Weights of a small transformer language model: 6 heads of 128 (3 for keys and values), a variant of SOAP for these matrices.
Each number is 128 + 32 x the weight over its row's rms, rounded and kept within 0 to 255. Layers, rows and columns count from 0. Numbers have three digits each. The size before them is the row's rms in percent of the matrix's.

# layer 5 attention query, 768x768, rms 0.0538, rows 49-81,176-209, columns 704-767
106:110205165147137050135159121074124161128093125160140132079109098132144180201180199153128143143188152121142138101103107148144114085096151098170116174110086153093143133129128132163171124141103109
094:170101200127127147140136128124073148135071160125191105145084158171119084138164080099140111140136177142111159083188099116149107164114131139136182043079113125094110124101070190175123216124154091
097:116140152092128119155129106109152131146143124112145051100148145141157078088150116167165097114070130119081140144120106125091122159053098153105087106127106098155094101147099130132111133136193137
088:141123059159080096141166120143130113154079052180104140132058103099127141079061135083089133104161102147133118095138116137157100132127184152107106112205149119126165078111155051162144154141134184
092:137132108115134115133135202134113124114133078098154175111164169159180149123191101134167136164154203097142153077089183106188150117156141134155080146180187133112089163058109130175164047112161105
086:106062115151099107176129091107164097062096122148114131130103201105067104104133127138105139143088146097114083127116092092113104139137131094090082093140085146129177133093157107119116121145138156
086:156079159103115150183168092093110120112172118144134164161126104108125180119139161091150186159071080118112094034154151104130176089113140104140125178179118178115140176146158055127098135110123138
085:081138127131142125190168108123078127154066087141124138131116102105147174127134155168138143147076094117091131151078150144186194143098148115106182124118161152160187095122138097156078150129138145
083:135168057153103177138114177152126116099189192117133092127183124029096128138132178149143159114159079103119102173171145078148106154203161124160161101192163164128079096140156093158104143151118129
084:092099037110096114123156136178120157090136134164126115143095141128042193079125160132121147244131138112121145159130111105143116121144103159073107108135112094118140128077153104137175168120200151
082:093100134145116076102119097118165130165105103140199137147184113138128121109131156082132096105117139142102133115138141219107134095174107186135127096180091167129077115159153107088153145157122102
080:121181104123102129106121124144108113206176114151114111157114089107192049111191082130170108126114112169148115123125136144122157122124117094127081097107126112126139113091181120113163079159109154
085:174090123094133192055185180131133081104159151157121123159197148159101151131121143115120131140135122158151167104105124083080122155130128094124141090089090150160111202092159171084163098089131099
081:080144146087134151089146095155131161127058125160117083087046127122187080121124134100133147128132110127130125104066112106124089141101106099139162124106133145106077069152042159126121129128067169
078:155095127110105132119174114108104128158210132138122120144068130095064128077111129203067183097128168109122113111134112142157156091109122106107133225175099067119123176127100143141147113123169167
078:135155098180105158145128104061154138158099140124141132062141155077118091146089130143104158132164105107141120163137092133101077162144131109163108170107143131142107105129181149095121161154147125
087:131141083110120185094115068111134170174107149139058085197082132116128131120131104144143155137193059072088127116202133118137134193121165152101082086140149097158169149104106127166135119124111114
080:114113071077182119226163146091154152110093173157088113081131109141116140114132151127099134164086123139173077129148108115148148101144104051114153174131128158184116131133127122097099140126096125
085:102120118089089136169124121120150128140125069162123114149170166051203114126089131133104121100086183068118134091109143061171172086122140143154177066172187143156197127169154118145102128152109130
086:156054092102105255062105114129131128101163150110086123134101137128115069087136137114049220118147122131123157108170110145141113104141091198157129129158113203148159111113110155119108115191171178
082:112119166135087207164130060166087116146110100099128098132142115140096120164112184181133147138134125111155152073157137094198129090099088129151104159102133145046145105107154109163189158148165138
086:156138178117180055154123109136159148120128151165137178108182177127140133153141143197134141100141156103117122130098108132141105116128112093158121140121091115145106137086066128173128170110085103
085:142162127158126125156111116143089140116165162150125105195151134149141178170112087149119130116133138144141093104118115097140110137138087134086110136138170122032108127123087119105127123060122113
087:121106133162145071131123061089134121196145175105141170175101127147134169129176082130187116147163115090095085159061174088127096159099141109095165101097136124130124117130139131101163092105104136
083:195195132112128125155162148103176151150144157149094166114113125141165090142102127133135144100171109112110109095130114174202103166105162137133146107153088127169126129150100159110127187120136117
083:103126153166086128121184142212138166145132143123109132191136109114086123119113183175085111143156169155134129168153120058151203159100096135124119108179135137094104084152148135134178132092125191
078:152126186182113159052139112108132105116173084088158095148159120178121077140147168078105133109179119158128151071108118175142108136158127158114105101146126088118155157091102032112136060183142109
081:080146126105120138185136131118128138128117142150109159155167139137078156126132082104066177124129141156114164140147123143129105115152129113172089121079199159118095150131125139156135190085141140
081:154109125121137067144104179109142118135075086137091124085159206125173160139129085139140100115141110115120157115142120137122134188190108124100165111116119160108108127145079120099058199176104143
085:139125154149086112092143111096123151144116182128151148167197157129116142093091125112082139126179170190071156128103175098191099127130132063172082141105145095148171107072146180159132139120097117
086:097116155051161163125117119146108175137119093071142146136164082108112155071182110098158160161160094119087205168102160146127185132118154141128117116161227115126134113121081181103152170107122129
087:141141063156126074093147186140174131096086142108149123074134169134154168153159087172194164164145186149130127153084130139093165184168162117112139149179178118103139081103138115113128129132127132
083:087118162185157091112114179102169118151111118101123100131128158137126142202120118163144122119112167129128093122130152111175189104116195146069127182106149124134152163128157135197107142118085146
088:165151174136073139128144161132091127174166136157167129244060143131179156115166133110183124113126110125086116161132123132151125134132120096127165140152151155127132126138099104109129174129101191
092:237110110123185112069102059122131191167120126103116142107064103150149133078129116142105148121139134145129117127142140118105162100173143141126134122110065109120179124165122186132165136105115120
108:152122060099087091142081077123108139122202153135151186071097102070130101181158100109129128127104096187123157153178102157098171086132075104162119118110083125120164139158092100109142144073126137
111:124119121102116122138173148094154139164138120079118129116157165155170121158215124163140130105162154126091108070174073145129122193080170090145164195131115124138112129143221204146187142150089184
112:089101115164117131147121085111171174126089104173124151169104121078127192125111110121102141094123106221143177139172091119160122082143152076092175215152111116121057182126175124116128151192121158
121:099127155132142192089139123167064113139158090130091169095121087146114096120130153157106204160151157107132109140149170086039137065189160143117060104124112122182100189114079166123068101091142130
121:147124082121151132122041159134130129095130082113099100211064134088093139107125124142128130112081146129151127178109088121151120132148091131068175193148099167150200071160139130140092155122157132
122:113086112155157112154141150116134152124116115155150096115121150094114089105127128196134119102134169127160140087136107134124088119135156179110109139125096084188161087132169141122128169097108123
122:104150109101142070156164056096099114127147080132088180102133126086159077091102139159168072136128137070127093091104161109121145145100176150121126171132144138063123093165093124113134116165120141
127:124106117139134144073125140122106085135148137085085162071144214148153107171113123172175113136207122175133173148150088095072111131146127068148153078110141171108135101028140148134163138086099151
124:110144135159150148019127121098109079139082136136111187202126143165115157194118110088172082149127168094089135054117117124146154193101158161137114106140090119141135158074117183107083111182158141
123:115138181161117150176137127153112166159141126040086074093111102149102157115133127153110115131169105132154089188207109133170133143133085128075153081144067174135114073156130121169181098104117111
125:141122122109166131122078124096084171181102159118136133165144129121157105093106088099235090155138163183152094193090131123124195114111140131188142126206124170138109114176103087159148192162112111
124:101140055134162102151115156091128107102168094138112168123144094080094157185153165122165131157075128106130192110143136200120144155178135106095094141141091134092160128088111123081119127114161113
128:127147135110156160078141139146113128198111125112087145127108080144141077141131123160138082166167132116125093174159144149139129128117103052092161130137101154126121068138060130113163155124090112
128:125169118148159115112097155136140149143119132152127080154112134103096156094101201099157124087157114131171127101088164109126092046113137093162130079133112132129110120163060163113126123119146176
125:144113118143120172085113096082149155171060179184126072129073126073105104144170081109125121135162141050137069137114061116184128141188112084149089170131099148096135114136118115095091116157134144
122:155132141143149119125177141160175170182143116150143133122125138115105109124150139092191107197138178175051129150153095110133132131068178136148108176189185172109119131144100104134162133109171105
127:104085175140132091175050123127080140138115160081164128153151110135152120103131123108154119119111158142150052138125139148132111137110074069164078163094123163149103106105140134123139119133097171
120:080085126130177114157122111132117095077134146164133123068069058123132188126142190126195150136123125162149095104146096080153141081138125128154130076111166167166144118056128107175178104123141164
123:103151139152102159152159162133148130109114079143155133124129149104174090080130109102125126107182220111110132115168179169094131084161164146093149131196131085103089123109139149068201108133057149
129:070119134103140142135153148107106121101117132104136112147126104086118139185130120123079151087160127148158080095202181104086105154093149140147119115167080166194166099073161095073162105079142183
121:116144182131196111134110106110134073136101113212127152101093130110151104134114141126097098069104189094091149124176123124130103084205113162050122106152147088114115122133179144064124101127111121
126:178132146192125123120056123115120097173122167137148130129114126110143150109107089193164133146124055089148147127150146168176069098083151123158205160145103128132147089056164130162110122127143134
123:173132130146181053201159115092118121100189130091145147188121143122144150177104090135109122141098152079138039102113099125074157151162132129075151032148112131164099109181077140135136175051135137
126:111123112152150122129169176127129186175138088112106188065125138145101151133128125098116152126056082145130118163130152135170068167071180162157169096191156162114097191061134126103175100169119122
123:132182166160115113178108102108119102215148098168073123129179122151173132080054143111067148142101134134136165178124189094122125149101112095133075089166100076115096106136172116154103114110135090
126:095146081117148128121155116066150120052095186137173126255072148188118097065156144133132187128144148102126118135158115113121104021101141119137134131133101195182133161154082127102123118101112121
121:155096123161127132108066119130141127160105143089158163107144116105134139130139133152130149116151123104111143108142119163134140110083095129117130132103113105197140107113117119097170198089124026
122:030127123147127143170065185104157062125162145112202120148140129138151090084048075104120114106151162192098095142161170138078163142071177130120102157128167184139083166104126141169154177105122141
123:110111174058133113136157061123156180138143132135169150160128147150122111116121183129051107162145134158140156182134132092125135131084179154108101111122107157097115114127147099159147071184105096
123:127120155072129130129149093135135150146092152151155174129104102128096138152065112126144176103170127157108183197126100130110173100098097074155081130197104162123136080146099194132200120180195109
125:170139131205119077100087131181120179148114112086146140102113054183133124138172133128143137116155134196083185166104145118128099154143130128184166152192156123131124106143123132172118135164152102
125:172099118101107115156124130199159120098193172173130106109124123155090122163109144130072111096110163052070185057197138130152131110139179093100056109154111145130094073116151197166110058068146112
# layer 5 attention key, 384x768, rms 0.0543, rows 48-80, columns 704-767
085:158108106208067113179093133112097120143153098048107086090103088105096126131127134167163139138154139158136133123131099111166152147126129122204198132102156091146107112178151166132166151185109129
098:115141108093111112121168230097132110102138162076122141076124097123137143169154155161144171148140138073093122163111184090097143123140080132088101158115154086181121128146087137152113085068110113
105:066107147069149131119093115109149164075116169076120058147134136129056161112143163133080125157130131111169167066140124156138153161177167155115183016145133076091140115148141159156055136102092105
099:116070138188126150057136084191120067102155110075172152118133142103151085128131061076045134122157121147167122110123141120128121090114073102108133182147145129150104133189142158097099122102117182
115:160099161108147099102130141076157120151044163149142156126111088083123125069148125103132123144160101155108136106151088121130142166123145109135148156173121127178052153160155153151086118125066154
114:095147129082126198091103127121083173189144178153099147132153105136139107199128104058145113152129129165117083126131137114074141158127186105102076112107096102169064140102095153090127161087131091
119:123101043084128162142110169081064106141141096085137146133086206090111171160185141094064123151120168109153154091139076158107135127129152207099211016128124123122137164119105157135147140135150119
120:122123073171123094189176144107135099127124161121129107103091155128119149102159107162116107114184203147153092136105131154152093167110086060100105148054109116144174094188171122148205164116117077
122:138167123070110050136147100114072160121191145114144184088061094102124104130107137144151114134121114145175148115101133096126088097127169090112085154159115087096092123145103150132230157119124145
118:110088142166084139079100096113145132144085121085166112082075167153136145099119141134134055123122123126120119172129126052111099129133117144139106229178122106109156146093106143119145152132115164
118:154158131081123148069115118128146133194160151097122089170126159107205107129133108119186087168148074142163124108147154148104105185098125145111090058116141109143114137127121131072126108135116046
121:121144136113078143098101184195134132142056110077081150110117095114129118192125158205138186136142126126103166155155107105143135096144154170085122190068153105140137136116164146158196100161135131
118:146190144099148131103098101127139147129116096125138109090148160142115091132126102117067120143115143194128114187159133128069124086107109126153112084089129119085135067145116137116141150156135155
121:145143084135125126154105155149157110155122145156142106114097088153167121177153178106160151085101140100136141122124136157147096134129161069118126195110135103102163125124109133131142162094128093
127:089138130110114120087163160113185133119118102163091136131153127102161093203144122142131121093174132146135151183167120122070141066117116148124141083162076079107110114158081101093173163088123143
124:191158161160093184132122140104196158097073094180129097075093191102076157126072167139122110084135144138116146104127186081075137147170150070150114103107119156129177080163122132140173063114127139
120:146131145094163168100198087053143110092159118169120073144151090103117129093154096173065117152126148123145135159148137104158173119149154115082120131114155156075125084132140164109140142147148133
119:164109120133146126167178158131061139182152116093120159105176161130156114172125059108114117162161116127077172099126156131121140170112162178131129240092163116055110154136106118103108090114215116
122:142071085102157084137088141123101132134138131144161134130130104156116116089114058103152133147102122151121061167193160130157128140123093100127095239162095201160110080129127115089154113209074136
117:181146203088134111128113175073139124149116159134161190155137081099125131149188057077164102156062085132153119166106101052122176127171148156113113106092154188111194182130172119109192135093158147
120:129151114124092159141133108157140158147168124142146130126111131094171172088121130089096105112196176075124121124134159121132098090128168115170186150138138143159084091109182159130163113135121078
121:081140114136164122154134034099123155134115059121135166167143018133141148158142108159102131113060118092174094107165186089116113148144110108146131116085088139127089101190141155139134108131192123
118:165124083153112124135135139088112167167078120143186073134079111112128136137047074118115131109132110137136163116162121107115120118194142174059130107169090086085087156149127169102088111102152109
123:134111120139120144067119104115150106135066139128121108115087164112147137145131105173219176182110076119127120117146156185187039066128105145139098188131075109150154121101132126165116079105167114
118:111159149120087124112170150119101151109170148064127134152117073095180154097079136090142104199091171129133068126126116148119087117125094098125131146078130168132115156108089107172137135134144126
120:081134174125108063098154144129085178138074111074143119129139123131122128164141131152087168147089103171180123125093108126111188149141114131171144139124120105103088150143131111120125088179097107
118:078114122191118118150183148161128105130107098141133171157184080170103122080028096117145081102114118135109131146116156144135136144072182080100142107154103086125089120056166144161145107150078138
123:090124085115148156126114090130111116063114130168131129222079117161144134142104178133165154206116130123152149110177127109099151106133106111112169183111096147067095096183080120105094131182077161
118:159088152157118085121117148096134143141100120120147155108122148147131174122108155089111141098149091136166155076136123097160156140169109097128189130099089161163144134133104109117176175124165046
119:094143184187134125141112119151128119106139189137104129103154106110093116112123200086126122148117175111100111197121174158087130127172061158135141166147178170128159077159207105086186143126096109
121:140169156095134100142192102148157142120096165196181164121148123151137125151138125082116141105102134095174137170134153093115062081121123176118182083146129156089126112129065074101141067181149111
120:122131138141104067123081124140122149142114131156156145123107147117091117103169173097086138093162125150141130140174164133097144123175124105122128103130066169062130113121129194145135143148201082
119:138117121112122146136130125093198146164108097079105147179160127167094102134143162102108113063145136168089212133155156098135129078114153069181097179146129192126113127092116118121149134161144089